From a checkpoint of a small transformer trained on Wikipedia.
Size: MLP 2560 GELU, 76M parameters.
Architecture: RMSNorm before each block, embeddings untied during training, normalized queries and keys, capped logits.
Training: a variant of Muon for these matrices, 780M tokens, 16965 steps.
Each number is 128 + 24 x the weight over its row's rms, rounded and kept within 0 to 255. Layers, rows and columns count from 0. Numbers have three digits each. The size before them is the row's rms in percent of the matrix's.

# layer 7 MLP down (transposed), 2560x640, rms 0.0345, rows 19-105, columns 320-399
102:121103147126115148134142121091126157135118107111165104111158147132108115137167132110135105064161123161106135135152144127096151157109141112158133137088123135102166162119115112136111092155167183125122135116110127105110111121092127103141094178
111:114113121140135148134116159126111122131150133104108139080131153097112142121126108126109142128128131121136101116104123147123123131099104158122126152106101159098138106123108130099137111179123092093134195151088130154147159121165139168137176123
095:129126135100161123130105150121126135148113136155134180163127116102173104141085140128125116141116129138111086084118101112133144131161145158116161103121182131131151145123096154138113124107101171107121136124155102122114093083104128144118111110
095:106134122131094161144166156123119120161108156156170111124161129179149164139127119098083179144128103125165112136107129095180178136112112182132118158156123137128173149119159164137125181086109142155127165143108172133131171151153162132155137096
093:179118104134125136123131112116127096126144116115130114168089098070147119116153132146162092140153136135129168107090120117148079108141169107120121106130131114120136146119159143134143146175132124186154121123138139146162137121114124115118140156
100:132115135144130099135178133099125137105074142142126145183142126095161059122154139121124153111149129124126091101108139120136131136105103128113125099128121097095138090164082135128161105101138125151092114172141144120141132125121131151075128127
095:121123074083128121098128161063087110121173138158147086139163126150103153103141167184148130167088130081122140142095151098139151115158125156137102132133139140158157093161159120110133158141120129109091142111129128154099123157130114123144113108
090:110118139132080117149140114112100159108149121101106125189116122170126118132134144116144165121092136115173115092143116132125159097131148092136140155125080142124211134125092100121101155100109115103113092107155130176110114060134136120150125171
095:121162161111087102212123114113124138127144101156090171133125121099130121108111151153111122140084139150134108093138129128128123153148124118132129113149133147149158161112154097157146134081112141108133159132152136131115123141126168126119094095
112:096128107110143144140112121131122135126104131103172154084177139111128086148121134160115136143150134126105099138133110114127118155139082115163162132093110126115085142125134139136157147146142120107101100140114147155125145105155112112148141117
102:131167121149098138157151098120131122131125151135191162158150125112072121126155140131122118127133127125123181123113083135109138108130069118121146142098148169132149113143138158138128168156156165115128103136101096164127122138143099129102162104
104:113067124115144119120135079142071125145113139114113127165104113123099126140115121135127074150168154149107156175141115147136098133117145109102128126122144179164111145166140094149138119155119165159094150066094139098132113126152166084121119112
092:119111136107138151177114095120130094109127096135153151147098116095077144141085167138138152128122142093130106112185115116099112173080165097120148092131146130133089112170159111115108120130137156117145140141143152146146074104095141130124122078
099:118131134087138140138139107147162109167128113109144137138139102103096135147113135093166116108135121133081146146098123136156074123102173095129117161111170119124134099110149124085194121137149151131140160143164126127135145129102150106098125110
097:111085119130089127166092159119111099119144166138114150108128152123100131185178140151130079144130114123143109120102146108115163133141110132157153122122109146089187124155121160063114166157107136128179168126119123128123137151096145122107111131
092:132153147142157151139113095131116112153109144132155120150117104150139135097113142124135108120121081120118144152111144102111070097081151169126124123132129121074170152131103126117141110106155148108079118124134130111095114124121166128125178126
092:097132117153105123166154100142161133149140147130108149119123138117160182100092126164101092177137118110153132136116135132125077152153117091121136123139142127118182153121153167181146138084126139138139144132125132098118155118119115124127131107
093:094073154116116121133097112112137144148145098186120142149124119151101138149109111112133128120132150155097109172110155142156113109121140124168103113146130140145148162137145121086145121170154188106122097085119105101137122103113147128113123120
106:129105149135090142104135116126166148120107147132176124154069120086095103062097117157182111160160144108104116106128124094113109148108114135144120132127163094194108115150138127132106133141119183120121127131123099106111144120157154112119102119
093:131113112114125123141146125059131131120121146134154171147148120119117139096141087100093187116185158126077098155100102141162117126130117106127111093126146140108145085124132118128143160113135123106147163148068113102098087101117155105127121148
107:100162117155078097118115058159112132151129126157179144152137154193112100137112140106152141134170096121116111150104148138088116178123118131094098109149135099160134176111130121101125121117140135120126111117144123166152140145185122136152135139
112:105132135102161131133171157101136113101105134124132111151094122134132087081083116112099163155108139121099109103132124126123111102152154167134112170099137080150134088118121146154153113095093097148127131166139137161092116135164135094145130138
106:095137143122108137104135170109125096120119137124139186156122120144089151122107134122155156151143157138135145144111128112154143105163124101124156153149116120096162131111106133142122111077133129153143148165156116122141153138105112121136112091
097:099121136128114158117119171133115124137146206087118166112157109131151121123096136145144143111143079143102135132153097106118092098107158090110141126157167131125073131148123095129099160104112141099126166192094138084101162167145134107118099109
099:104104133146134148164097136118120150126136147151142137135127081099157071129122143152131104149133158150164097075159146120132160157100144148144132134098145099152165147162126163119084112157113127133168116129108127138108108149123149124144138154
091:114124155139125130120118114144113106149105133108105161075168109155126110088128100105165075106145147102181162121143113045125119122127168085163137157113096105077146143118108178138100161156147100125131086133155116122132126105170123137124139169
102:100136176117133103147089109089101126140110153109127168126126120189137115126136138128182175126114123152120110087124112097079133126152132106108132049129096139103132167147074109123087144080102121119185111162149134152122107113143143111147109142
095:115140115109107121145109144122114134161115134094171189118133180121106112141137138155126144139149151153137118115153143116117138084136145120137137117139127094091063128096159122163147146145170173169161135107152122107106144148127112091103164092
100:105103145167122101092131104096162108106116108104132106134103153092098134121107100098100160124150124209126107140118153126114104161113169145115100109149119128106169123158143149099152150142120134158094133113117136159144108103112102144123131116
097:106117095119102138105155090080132136155127132136119129127121142104153156103112117136132125196088123117136128137119127140111112101132134135137145140153137095120156141168113135126152104121097084139086137103116111076107114110114124146164100139
098:101109116084136117161147148119142114146122109122122161107127144150136164101130135134123144153155119146125161134106105144150111122083148136109134126142090153145217132123166121120129104156114128123145110133125118103112131128131166085139098127
092:138104131120134121139128105154132128157142114147133147112126123175133103117090109149119129153152114132098144128135148143131112113121141134131118117124135137110181112098149145155128121109122076077141140128102136089100142108089130154136130108
099:135125121153132160129129117097094134132111146124080137123078127128110136100088143123111141149138122105119140134154143179158121153127098111160094154154144130083140106114092120089082111161124150185126123120122133139120115105107099096085152125
098:114140109120133126086159149112082154126088123080081113138128132124122109175128111156121169123148129129089156139161095096097152137109073133119125110133105108104131138128166074133125153121150123135139147168102095128125101116111107111168110125
098:126099128185146123134120147119174140122131128080099144151136166095119103141107136080104099150183124121092175156146123129144141078113125178116100108130121141145056111143104121116159199153151128093113129163122122136164143152146145168057143134
112:143117121148103126092153115154142163071117161124153158147137129113077136132134115131158094094174170114135167181114120094091118090123148159145129182100102111134189101142198135136140123127108159106139118164102133142104091150121082146112116136
093:128118103149117073163158135127158123119149120135089120131139127112127124115155169112156133138124152128087170179138115124157131121064136098088103154121149143160127127142133126160132144091191118121147106119118109154159126115169107112128137138
100:142156142101176116129122143128138152148149108148173127094149139135142128110137120176135173128086092094118139094127098176085119111132130139165102103131110119154094153128155123167186155097133109151118114158116130114155107102118090098115134127
098:139120087118115093147112141134163117104080128081102163138161154122158083153087145122110113127120122124147146091146146143142164141151141133154121156109096118095181089149119113103112167107143151125133098135132080125081160140138122105114119102
127:148111119168132119124140093149142149088121140142121104122126152100132143121161159131166077127117128133124170094175065104173122149164099117147143129098099125125192105135143134105107149152124132118101131114136101117155079156144130132128176186
097:111107074126159151120152124104127120109136119127125131116105163134100138103112127131146167135146136133119147103145141120184162143110099152166106132180110123135171138129141129127101170116114151158131097097131126088148138108118172140194099143
097:126140103130143122102134103107135167164130131185125115134148164106115060098173153151144138123192163121130106136144137160093155149132126147139151125123149118118164159120137131123158174142123133138142119155131132144095100117151127087100158136
107:168135093123172107113091102132128080113097174142131106144160127110094119116121130116113109129159133115115097129172146170148129131096096144142151152157134154114128152120151139130127096139098121146116096131076134162123087134118110141109141105
101:140122132112174125093135136137152124116148124169139118106137077165120153099134157067141096149136154114144116142119152152133124108127122135115144137128099077091141150131147166099126121120096099103121124101115097145149103136103134121112126119
093:159112145158131089104079134114152141133127117131147135153177088152101134121091140122120132123115120120146120113189103141124115116110124108138096138110118098135178156132132126118148110135115168151154067154112127172136129132120143140124133140
101:132158121102102166131114133160094107124104086128113107149161141136123125133163133124115142100155128101100118152164143118127130151144092127132112096128083095100126151105135132166132155172123127144102144153122133109174129131156107114165144131
090:092164120088151132114141123116090167169096152124102105153125190103144114147125131131120133122108111174097171165107127134126129164157118102120136102107162131089158119185163124122130136133140134112133113147129141173151091137104114068130172176
095:131173122135157165137128093107086143188091134108132082156090127152146115136117126159104130092177133104144113105130168085180135151177139117135116048113113076104077137130097069111156142128098123088088168129075117101146127141123141136130113143
102:110117170117139117102182114130136134115134088098113086130119126093072112101149098101126120142142144112131142143100124150060141131140131117123125095101134126109099139138110096132124098143110153127131132153147110144134165127125100136156187065
099:164142152155137147171135160109090085130114132131094152134161166183095127088154123123123105132111135133122091075146131156089123095083132158125085085152138112086187113115151158158149110108140145131126137107114125119162104125130103131154148160
120:099109108120135155145138114131116142151118134157119113131142109089151147160123127145139171130138129151107123093159151190154148106121102112158094158143160102153136145078143121101151165158134107144108083155121166127098113165085154147108116138
100:114099124140153106093132140179138105135149121117117146155136133145157143096111152166161103148124106119105052117090096126097109116149109143113109160112125152146094112133139099122142119105153122142162131089135113091129130163156092164149081134
103:101142120111119134129112132163106160128117107121123146144138134089119191156135138136130156115104143164083117149163099134117140106140109098115110106138153139133112125157119110117142108130113166060156141085102103093089117100077124185129089137
100:158131191133143117110125103142143147092117109111136128118122071109053110099103107126090141078108134148117141115118152167147094138110122119187136119130130092142166103138108125134113090125124117111109129129121149098103160092137147172125121114
107:103134176142125134113149108143129095125121074118157136143148154115117140129141154137166139074132176158124107149107197119089145125101109139160127089129123106118102137156141139101139154120094109156153145144130086172098113157137144077147110152
099:144141133130183118139130108148118133085104130095155139149127129161133140130113097140143136150110155101135115112154145109138100139126109114120132120109146112134128139158139135107136125070163134158145136139098107117118095130105167085103138093
094:152142119097118140140138133095139106151113110080164126124135138149134142159127161139094148110129092116127117097121146161130125152142087079175140107158130117103097090154149116118191170160158114144080121117183094154179153158136129134112109090
097:154135139105131126140128127159152172152115117138157141162110167138099082187138104172168113176113161090135118162138103139117128131127151176104134125136135163121164142150105153139127154120163107128121148106153118173131141113168146093087126104
103:087119143114108141147109161109149124074118064173134093139118123164131130126137149135141146152117141136159111058133117105104128159115129098102122186136143126143110135145111126118139139102123137148095099111130131124079099094100131129110111112
096:116135109111136155110116145158129117117105136135133139110135132130145082132104090103113074112129097141109138156169109093124089153131137155155144144129157117121166113154136143138104117139085073110143142082126149156123134178132086123083157116
099:123129095150162167172153108130110118099115088098145162128118119135203088116121129105146163106161122107111103147094112102168109070117110136131143137124118103121115085120094123089095123149123155136125156134151104120114099126144145112118101089
099:124137142114129118190109126100159111093119163137110145123129138160125148125113123173126144121089122161187173114110109123130212131121101183159115135128133138122158130117107153141132092123131150128138099149089143082155141087119121085104102129
095:089116118116141151139111091109139141145114153126092181144142137121151133126126143135109085141169122161120128149155158128122125129108114118162113127133114123129175114194096134147174142104116113080129145144128174144128072131098115104135136095
093:148145130150111142114139146150118119113135156151106144144114123122131077135126130155132116122150093122117109163106156088149163105102147118180100129150103088178138111141145162106138157093128143156108132129198146117139114142128138132119133132
114:138119141143132123133111148102151100129081117134161103108088090116138155153114130095158140090114081131142118070105139151115113139103085143112148156169136149089141146144086113136112130161139120160126110111112131158096165145170114131120133167
085:126151094145114125106129112161147142139116123109183119086083127165141103097147162101135078081097089165127127107093138100091149141094159091112170109094142129117127134159139144119105132116116151123141159135102128142146150110119103142134110101
098:127108105173114123133134134088122105169136106149136151137092180145090125143128119139166140117112114111144134172122177143138110148118119153141178130127135133140126135161117144152109113167086208109098078118106141138107122146135144124104123126
101:120097146131159115159140140139156108124145113110156149137135149143151165123148075117076088149109137115163128127146155145113140108128115124123108064107164130125181116137104115142150106121144170141130165085104117129109092114141143144110124144
115:128115116129141109138178143123164125121163119137080142166144122145128101095136100165146121073157120126097111175131135108092124116119149139092142084135105166138173149117139119134135149139145138188175098143114117100144106151129143130130151094
100:128132150093106110113106119176122123144114116121131098112166109083142187074122111146125116112103122125127110139125117120140139140167115141101106141139159125133140103165154096153146138125126165084171152178140151140093123115141131109115126107
094:092123157090148123139150143164135185129109105124125161123146141138132073123132135170124134155122132189109131124104124184162134155111112121140112123095112144119184112117116115150168090126094129160112125132115150151127154139105133171118124135
096:126114118138081079176156118098129143125140127135100122148069122122106176113139133141128099127101143144080123129137156130158165158093109173157081127155126139137235121130074112130124134109136135166112144124117112124111141125102131162149114096
100:120126146110154138143111136134110118108113161117113166135105122167101114097139133096126103122100126172148144147138112108160135125178127120164090123134115129116178121164110139101127127081122132147110128165107117159132129114150114099125094127
104:137097143136139156157167133116148169160153150122134107115136156170126116123129136112096085108108118124161124116134128125142096140130151123116116135187128150127180093143132120141076132107121087103132147120112136092118141153131159115161146139
092:087140114142104076114138119139138108188131083103090158127163135113102128163122127133147119131113129151120127094126143118123161146114124132132121119150091118127130119099101099126119110138115127176114103125175131155138162137134102118099128120
094:082099149134122151167156114139157169159136134135142140168117140109118094109131087123103147168162116132094107136166159159134129085073134133134158106139140060104064141107162142170120131085129128107131131117141111099143106142075141150140120153
093:129151166154131095118141156100180177152116132125141121120148166109159115126118128148121132175106101101145135089113125129134096146124096137106119108138112116117131109124147146136108148137167159112126128138146145135082125092125111116103131127
094:144134100132134062133147103113159131118183137138153152114148112091095132173176140136119112114086135108151129126094157109137131150132154129139102106082139139125142123169138146149146123109098119105159141085126105124102161133138166138139119148
097:097143116157140153144135150152110092095128110167124150118132129141111125116141132109133138131086176139094167098143090115088039117122132101128141105104110113101165163124145117107141158166119120151108128107142136141115105115101166124124113149
096:135125123153131144104134105174116186164111094154071121149101130168123125159085137170125114148119118133106129082123118138137158077111146132120095130141128160129133129122123125136184116173116149108135126123141189116131112102118104122166128105
100:147142118184107124149156109133134104095172110112113168091130186136137047119090122120141136095143110087164110121106148103140161160108136100150144169126141122137175120142168140118100122110121161108145131125093151071133124137126152117161135122
094:105090146119179057149112152084102095109138103153104127126127120111142118104118115114135152135134105118130102103139106145140147145144088156117160133095126109110071103093127176065175119135126112120141168127132123135102134100173135143094090106
094:092157114125153125097122165146167153108096106119145133097121112154136128158085143158165154142108145105128099141121107130158089119140117093157132147109085139138150137137145111140130154150154171119108121114147113092163143148100091120116097181
100:167142073141169144145136122111204115147098150155116129135106121164154105110099094113102159098109114157096127114167089098143099166135155114155135157118186148112116107107128105130133129142147078108146145117153110146109142130143109143154127109
104:141105112104094073135123110151113127157130123081110198086110123120086129108101136115119128098148075121142120078129119138149114146118079110140105167135153123162162130120124113105130081129096122113151179112146144127132102115116119108087137128
095:140136124126139099144132111157103144107170149082141142087119095119195091128101137152091127089142132137125149128120130099163100125105158097181132181155141104143184109100105095106147103145202120097146164132128119122135134055076112089133150124
098:090122109118156121155146145134095117134123136146155148103083143139168139123120121137118146140123118122110121112127175114131089147116126092085127125084131115116066120139113121134109175100128116120106123117116127123118112165103137086092146146
# layer 7 MLP up, 2560x640, rms 0.0345, rows 20-105, columns 320-399
106:116119135151157138120156158148103140127173130078131104146113143095139119111111166142145132105134132136153115094130117119125136151105126169113132132089106107113106118160117136075147147149094104081146166159127112126144065135117115087152112150
095:128096096153155093137122115104139136157132111149125123202135111127136132124143133076120119129101086128144126089131126134141159163160121157141113151101147109129163176134114138105134094134115146121122128135137176119145087140132129084131129169
094:174118140112117115115115100144111140142137152155155116117137138146123157131137181102133091161146112141100135147169125098131145105108111165123105180155116150115135116142168171107117129127148108145137186136129105110116082124143151133123094176
096:076125155126142145096141117123166172128134140122155111141121127109157123113151122148143144139126119097152157110162133121150080116160104142164136130135159163091104197085147150146190165146135136142150159145124144099106151154128098147098165137
099:141134141157153119174126158128099092143139149158135105163074121090146114141131120165121140145138075117132102119138132102123143096143120104137133093110138111113115118105152132120173120119110130091121083132168133150168131163122150130130178137
098:142101097155096115141158123108123106149107200111087103135180131136173141159089087107126123141156109125104114076143129063128112144127107171171138115104137155141113105124134136166099125176148084125108115124097115118134117103128119154135141130
102:124119159116126150173084108109136117086134140100138114153141135117135112135119116108114102159122127119090112129091114124129167159100093141113132120139156091147129163146131132175104160148142134156116153138117158133108166105095108171104143136
091:131113088176126109097146160124112147116122148110140124107169121151133132142134112120133142104159089095116175150085118137124144102123121146188141098085085131080144126101137119106134143113109150174135091099112158114147126131114117134144140152
101:182077170076108136139170102111140125102125135105062113149111144152109125124117150103150104127114154134137122144150156067124092144153145102114136151136087118141135138099163110139092136123120105130116129153150104140134151110138109134147171136
099:124147096150125127109097106142119080127116128132123103189124133134142130104154151111110114155109141109108153156158136136114146141105113109124102106133106131145142139154141108127148153171176162129145126115160159165162114097079157155148166106
106:135144135124100087137141115153136146121107141145124121157148174157151136121115122085137104176111193146116123166117113144118137120114121135131110146119143124139127116138148135107125124109121076127101129123123147136160103128114135112109156146
098:140139143159130101173153138112169120144096118125150115126128151134157108105145147112095121140142146121115123115121126136092070119127111092133118171103098138095163104134113136149108130128127115111139164144166108117120122138144090094149137141
102:179140138142124183141122135137140126133126098145112118087116122115104107108128124099166152112115119084130098128136106126059169109179141168114098144137167158138091145107128106136117185155103135140152123110107146179142178135119109082118114175
097:143098172105170135116131116140121154130136140110116119173119130115105129171117168161146141139135153117150140128133104106160102131095128151118127116166145110081140143109132143134155132135142143100117189139136181109155162114122154142121153143
095:140090126121133113094109094122090154112112165171126123157158102141120120105109110132133141181103135128139141164114144143089087105126109150118138088084089144086138125067126104154154072088160138136107116136148083139128137146158156145101131139
093:133115106118132167130185119139089101151127131120154113147170112138129142106161142148086134127073126146134140130107150143110114149143122108112153099128152106117154140145141102152121163164125137172092142123121163130125100109113123147170158132
096:162122105083154159134128111123111086195128148106130114157108112108136112104173140085134140097131159170143137143117150088139142092125126103119124135180119110090103147112169109142183094122095145122076070104119129170117121153128134125089057117
103:143145096101112140116124108101137096142104111128110098123105138101092193101135093170163145145140169143105107094122145144137073144105124111106094193102138085154133124139096142137087137119127132160093115126095129139128104107140131129134149168
092:103132132091148109143131106136107100149140124126084124122154135186075091092116148107127111175135147116115153119089102137139107128113122117130109120166128143197088141108126106119103149154093106118156179142083104112164158135112115159107117135
103:158167124115064130089115122159129126128105118150160113159187101119144112122105122093144122113121133166086138153128128132083157130121145125114136101165169132092078173103094129151131119156174136103147170136118116146138121100098166143121139091
103:139145112078109141101196170204099103098096116108118110132155133124172147137112119146120122155145144117097110169106094134124143120090126102155115137157182127170139133109104127121103151142110084143125133124120149153100126159191107141165112099
103:137095149131090165093120113127078146117075154146117107119109162114092150093101150140150119156139130123131127127126154143104151129112107097121082146159148134155135135135155111132103089096143140145133146124134122146147122137139099118148087112
097:121160159110154119109156107158169137160146168124095117166147131134142070126126146166089163100134147100126157127112141119113120093136126148127110129084096138157139097121165118134136129113161114124098136149109150155107090099123175094114093138
092:150136106194159133169151165139094134118101137118103118116171102130137117108136128140102157180171106152134143098082104091117129124130111173120107131105125097095111091133093134150118133159148103134135171142142134112096096132150163149128115139
094:139119129207139099145137160128133120129134174113127123108153147099141125114092096161129149123126162140125130119147132067143146101194132092108156154133113124104146136106093142132120123178203113141099103118077149136106113101137105107153127096
097:152120112088112098145147088143075119123119143139112119107153083114126152101107127153141152122102139160084132146104105145100157116132129142136112112129076158148139107120140130181096175125150133148161155147129144104141067129134153148161118127
097:143116108085159121125082124128115117100123138116143091109123111094156107138144102107133135112110124111137095126129149137113124124131128146135116136110139157122188110165107131106113089136095130158200142167141081124132111118147131119126140106
097:158093101162108121165126099114134143141162116143142143121138107130114088129084098120141110167117109106131081140124153141144152115077173175084125128112121091107168159127135131130127112129157122165087101162125136094090133107154128109089140109
095:120121084131145151127110137081110108083124094088131122155107150150092129163153146137109153138130138130097131117105150116129116142157063115114118133114150140131101130162103113195123149092106126096124136115160150207124115130119159130124095145
098:113127053127110162155164148124104098157127155135169113129098128133164137132101129121082122116160120102117081123116134097121111130107114144151116152114138100119154143124153125144114117147146129118157173142146119139117134106109128118127115136
097:128093111137142116139162150147119125113175121163137115120131149133124121115152127126122150111096135106133137122110111152129127120096090153152139176148109145107134094147172119138134120087129085101077175184140081122127159116095109128116147131
101:126053131127154132146164158112154118133092154107143130142116128127126119112135133097107134109125104100126185090141109127114117149128128136131160149157114108139124104121140133063102153152128118169139147111097149148137110120086122098119140138
097:130107102140150123125110181122082136107089096135085120134143104059136137121139164166111126073120154122095127163112098092107167108156111124152101058121090109076124141147093110128186123183099133083136133095129104137101161163142111120172122148
095:125130124126139134072119120146134108146140119148155110166186146113133168118151114126105112087149177121143172143109134144122118132128129187141128130123151103114173133129157155112133113125100129093100156089125136085122149132119091133118165124
106:130156147109112139114112110145103162120103144095158127155112162109112126122124150144113132152131138077128136126108132154114135118149115131137121136110138149159110095146126195163103106122126129118121131118128106114081159183116064130166081133
098:121154147141098097125162143150119172116158147125116112111096127096113153092113161145123151139165066134146147118147106081101125112174111071130123123142157090155127108072112155096165145150128147069098111120110154145156139140131127115153132151
098:148148138139125156125134131107119077125153149094110113129128162159124136107123151159075142137121142139114125125087099157141094112167064140141113143118145107117149152142143138152199086117114140153121095125118158125099168075121138141116150132
099:141175110125114121104144171095126118131108164087093125143155148087129081149124109103181129140130139145090145142129151144182127092133135115122088119133125114159129110095109133132150122099148100118139107105128099092106087154107156095128162142
126:127113135164169080149161139124106185118136153175096129126119107109118176124145151160134088120100150169170135157159128136133173123136088136111137118136155107128108139132157095132122167112127114112120146140164119127184132099117120160123138128
095:172125118084140148155136120119129134167124157133147119127135140071101128140123137114121136118136107126077109145101130162094145077174107126091108144120141146128104084078164119140132149138172122104123114184124120149097157109126160117106155122
096:151136137118147163163098115116080140130115115134153120114098130090131126131160106116092097129096142134113135130130107117069119160146129129110190101131145144134148127148171121113132143106083166128161102135165130130118111168170165154127181133
097:145150128182099145143123104142111119122136110131138141121124168125168132141186106149128141104143129151117135122096153083111107129126130120144099135133155077092171178097101077128160147116128150112191121156173126122147148152117108117111119121
097:184150149119124131147137128145164150169114119117115123087133081117144129113144129113084109125134061140135118116136138093142164119112113159147139174160124164159136101113131125133145120161080143163104115134109120116152122095105115178071123142
095:114162119123129154143160132181110126092119143156104131156096103123121118106122130134171128120099129180094144148136094165124092127117120105088114150115094106119178109111154143137137115171150124148111110096133137142107112112097140100100149143
104:103122128115175136122127149132137108106157114149147113123119151136083151118135144128132114068106169133030135156142114070126144166134121102118109115153133145185110176101116123123178164138201137128137094140114157117140118156162118117168097151
095:120145141149112137149125140146104121154168140155138122126103151131136110105143149147124133127125119096139101145109139151116158133111159112094178097130162134119160125145142108100143122089161106089074131129161146161123093151126124146188146120
095:104109102140125112141142134149073131146101128135099119117095103124108074142096113103112152129133142149109090069134120146177133103109103121145089098142115118141138135113108130151141073135091141145144126137184135140114116145101147125143123102
106:111157111129120171104135140159141138125123144120153139095116118105159121101086151128119092152081167109170142153102118163159158130074117123126121143133111136108074118151120135121127110093116141124110124121174155140095117127106143121082126156
096:158169139154152138109116107170079150098125141142115106137180197104066131159158162133141091115138109119191111109109153133175146154128108108147083121131156110114125110130145108150150120096151100147157119133108138115121135133127134113122116102
115:103116132128110159153148156163123108121099120141080113103121141143151136116087101155128162132156126149120187124140102147110133122124122095133074151127136109155164140055097091083124147125148137142121116115054096152135136103142147141142133103
103:122122106135147109121128119154108121151188137137095125152120170103158139123121100175189102125136161133053139123118150130074133106134120134086132129085154120128129116126113132141136087112147109104163131090102096125129145121151084143120137149
102:147140132155112166103111148131127115145123130153125113141140146139135105144138137160156078085146096106167136136130101130145150134141155131132157103160144139191146102130111091085128099140125130099162150118182121098143144144129117134134118100
098:133127154113134127121131165131089142154102116130134147155112113127142171113114106143100125149124101122124131094142110097116104147143149150170102093140105159139106123143092119157085137119126142145138157153105143159125145109105114123110098122
097:173150132102130134124143118111118125155122140106122108136123073136158105097139108167106113132128112144160104112119085132117088132124104127119090096095155111137113144135138129127177141099117143093064153166156073112119147144122118148125143102
093:140114169126148167162152136117123144119091178103109117158120118137137108107096109123132152088082149126147122147130142110138108144135139160142117118122105138181151149102147102128072113125101140078147167120147135132136111103138194140124137104
097:121100110134164150113111153101129130125111130104162106133167112118110107087138116150126144133101152127128142134128144153093162137120088134089136135143113112086148159109136142128162183168150089100136095106151130113099164126116155115125113113
104:144126115133142121183122152118083129112115143117147127120119110137110064132139128110168187147093129131121108172108131110118123136128087129076107138158137163109162101146090105133097103115118112166134097133130086161132144152163126123089125101
100:107089168118120139109129165141089168135146114159138108124140091123133079161130135083134098179129149080134110120167094153110122133111161143143144112145105118105150159152132144132124128076148106118074100138125138121128122126071104151136111064
090:142104142087137173112136136122090144153155141117147128140079141137121106097089151123119148169132082090166114134126161108179130122158118132144117106147146083089109129129169125153126155113123048129108153122125162111130116136157102118109154119
100:109119124076092119097140125150155085128140163101129114119146100162157159181112143123139111107149111145086077144106128148138161139129072148163111102163150149129135097120094100122114114127160121123158145126113061156159083093160130153154135149
102:129122131154109121151125092115074116134149141160110104139110111144084126148166130113096113093108127107143129155142115153105112133119124142099123120130135119153127130134150120143135133095098138095148148137106126181136101151085107113152125132
097:150185135168160125114157091103127136130144103125121118141132106135109144141115104137105129109163146166125132143116130171101105141138143094063096146126118147123155124173158140120132144114134085146161131144103144128117121140116178150107145148
097:148148133094105145136106116141086102113151171122157134065133140108131152125134141175135104132144146104095158080101121140158179116177120138132124099161122133112168097135132094102147095117149138181117117190105145144133122142113118155154104118
107:124118124107146125116110098147158097107128145119137122129116055109138142099158158199092111092093137127158135120091174094143124101077165140109111135146157133071137129143104071135133135115142122144124136144134111103115134145167108118143099122
091:115110129117148133181110117106077131113103093119123127110114128162159134141126148086142161102156119118099143097101151128091129146106132135142138141166129130127089098148140140138121141103146111136136135081128159134162115158134154133139128136
096:103140131163118141094152136134118081133166174124117124086143130099108121128131112116118150109106130171134114119103158115166115177140129149112199132101203129125152081150150153166097161183108148084132094145145126107115155187172111120134118158
103:142127125143150142091159141146120124117185131162144122118144115087126143141112147103138117125147112110132132094160125157121080155107125123117114115125143144123110118168106115125105160117113140098119073109119151146119128156080132155108166122
109:128167119134126177112148125114137116189074184117138093115142122123124149136147109175158122122111063152167129160141097048133112132168149076113121128106142107130155123112127099099150125149157128141124112133157143104156115143144103110150144118
107:100148094132132102103136096142131115116134151111147115096154125111155135071141081116114167124096092157138133120105160117153099119126124172142060166135158130098116141090107125134087167126131135114145139127086140121094159129127177141085098108
096:108115115155139132077119098134122129128112104161118118145149122082125142137156105133106169093140100143109159137121117149104108193125126112147113119094061156120169097144125113114137108099076104162160115122093102089120158146126128120055112119
106:139059138135101114107148137087136114103114151126105119145125122125105141103119141107148104156104111149150152107125113150084119126098178106141077134132108140098184179114092107134169116146133161131143144143130163129113121127133186106096078144
098:136144112089154116104099134116122109153115149107148117129100165124143120114092100105128113149123110157214116124165178131106173133163091118137161109102114129137128133161079168107132132115106121167120162136128119115107127162139123126145102114
101:123137165157140075141161166137122101121087122132125141133178174093125097106086136130170141077136132154150112127125109116167141115143167142080100115113105158144171178187117156154134124105105138187113085128143125150166127126154109130132099109
095:117142095104131122097135157157090096101121122164105122118122109124106167096118143178142153140159104108114110148139098145095137144152129099147107142116091156155121122148116140156117148155118165100105111140097104118123153130145179120170108107
092:117122100162139101095100138120131115138133118134100099154110190118092144097112131103084158155160145132137125109115139127149137161080147096130099148152129190106154107152150137110151116162109154128143139133102147130088141128155126119091115150
095:130106086143078127094110136124116175084146120127110110127145086151110122139119115131151133155174113141117106102134125116123094166168166132155120115129155126070121129147141136132091109108136198086105098137156107100148142124125109106155096087
093:166142072133132117141152132088097144127140136109103106116126160132136140173164101137133099130126127114122132134134134101158152128119127149195149108088135130132109159155126109098145149102131125063112142103133122136077090144120124145165127139
093:120117142155140135140149130106114088157158109141092129132101109152123099143169167107153164106141128139135141107171109153132129145174123139112113159109133132118162105174133127137076106146137157136156163146124129148130182100147144172082153117
096:101087084131149147095100134156114139108130166130115113085151123166149116138103109139132152150150115140141088125110140090138180155120156163095115133162136127136144119103132165138130088128112163145146138102139138099160106125118137107102127100
102:129148101136089124123159133125113132126112138107093102135104156109172143110149146135130165085141126140108123132118157127160094134084127145061146107114106110114166123135158098126091148154119140132202119151120128120136150101164127111145140133
089:125127159139107091113123176128166126160146140080135114097180084101146150104120106144107120098094144149176159158122190116132114138135163167122142132172166161143133159143131100137102143125126145123153143130120178177133124099090074169112139125
095:133130108113086177128114152158150114142083086112170107132115110132136164122154112154159168122149125112129123096121123153129121145128094132149101150114137165095162101151135135110139164092074090129150111133149163116112118146149152121082108113
095:131126119164139142101131077155122110133154153141118118122131180132109119099137145131070110118142118114067127164136131157121120159172090144111136182141093160144145119129151132113174136155150129155095108120113079135097109132155150159093120139
101:137119118129082122108102120109128137157156169129114131128132115135067091135123107156102106125140102143165161162142110160108126165112141139148141125107135143139152078169124163102124096145118152110099166137141168143124127119144164124072158107
098:201181146143144108085109095121118116147143116148106115130131158064114156147114135106123102097120128157117135079110108149102128096156101119131130178086140117124131161058113126080105113154142162121150144134142129119145152103091151115142128174
098:099114109121110116126106116139094140151136147103075114155085112124089164104117119124100156108105112115174114139110127147079099138122144172106123131108140144147111098165120170099115120122137097132120162124100136165183111165116115177156109164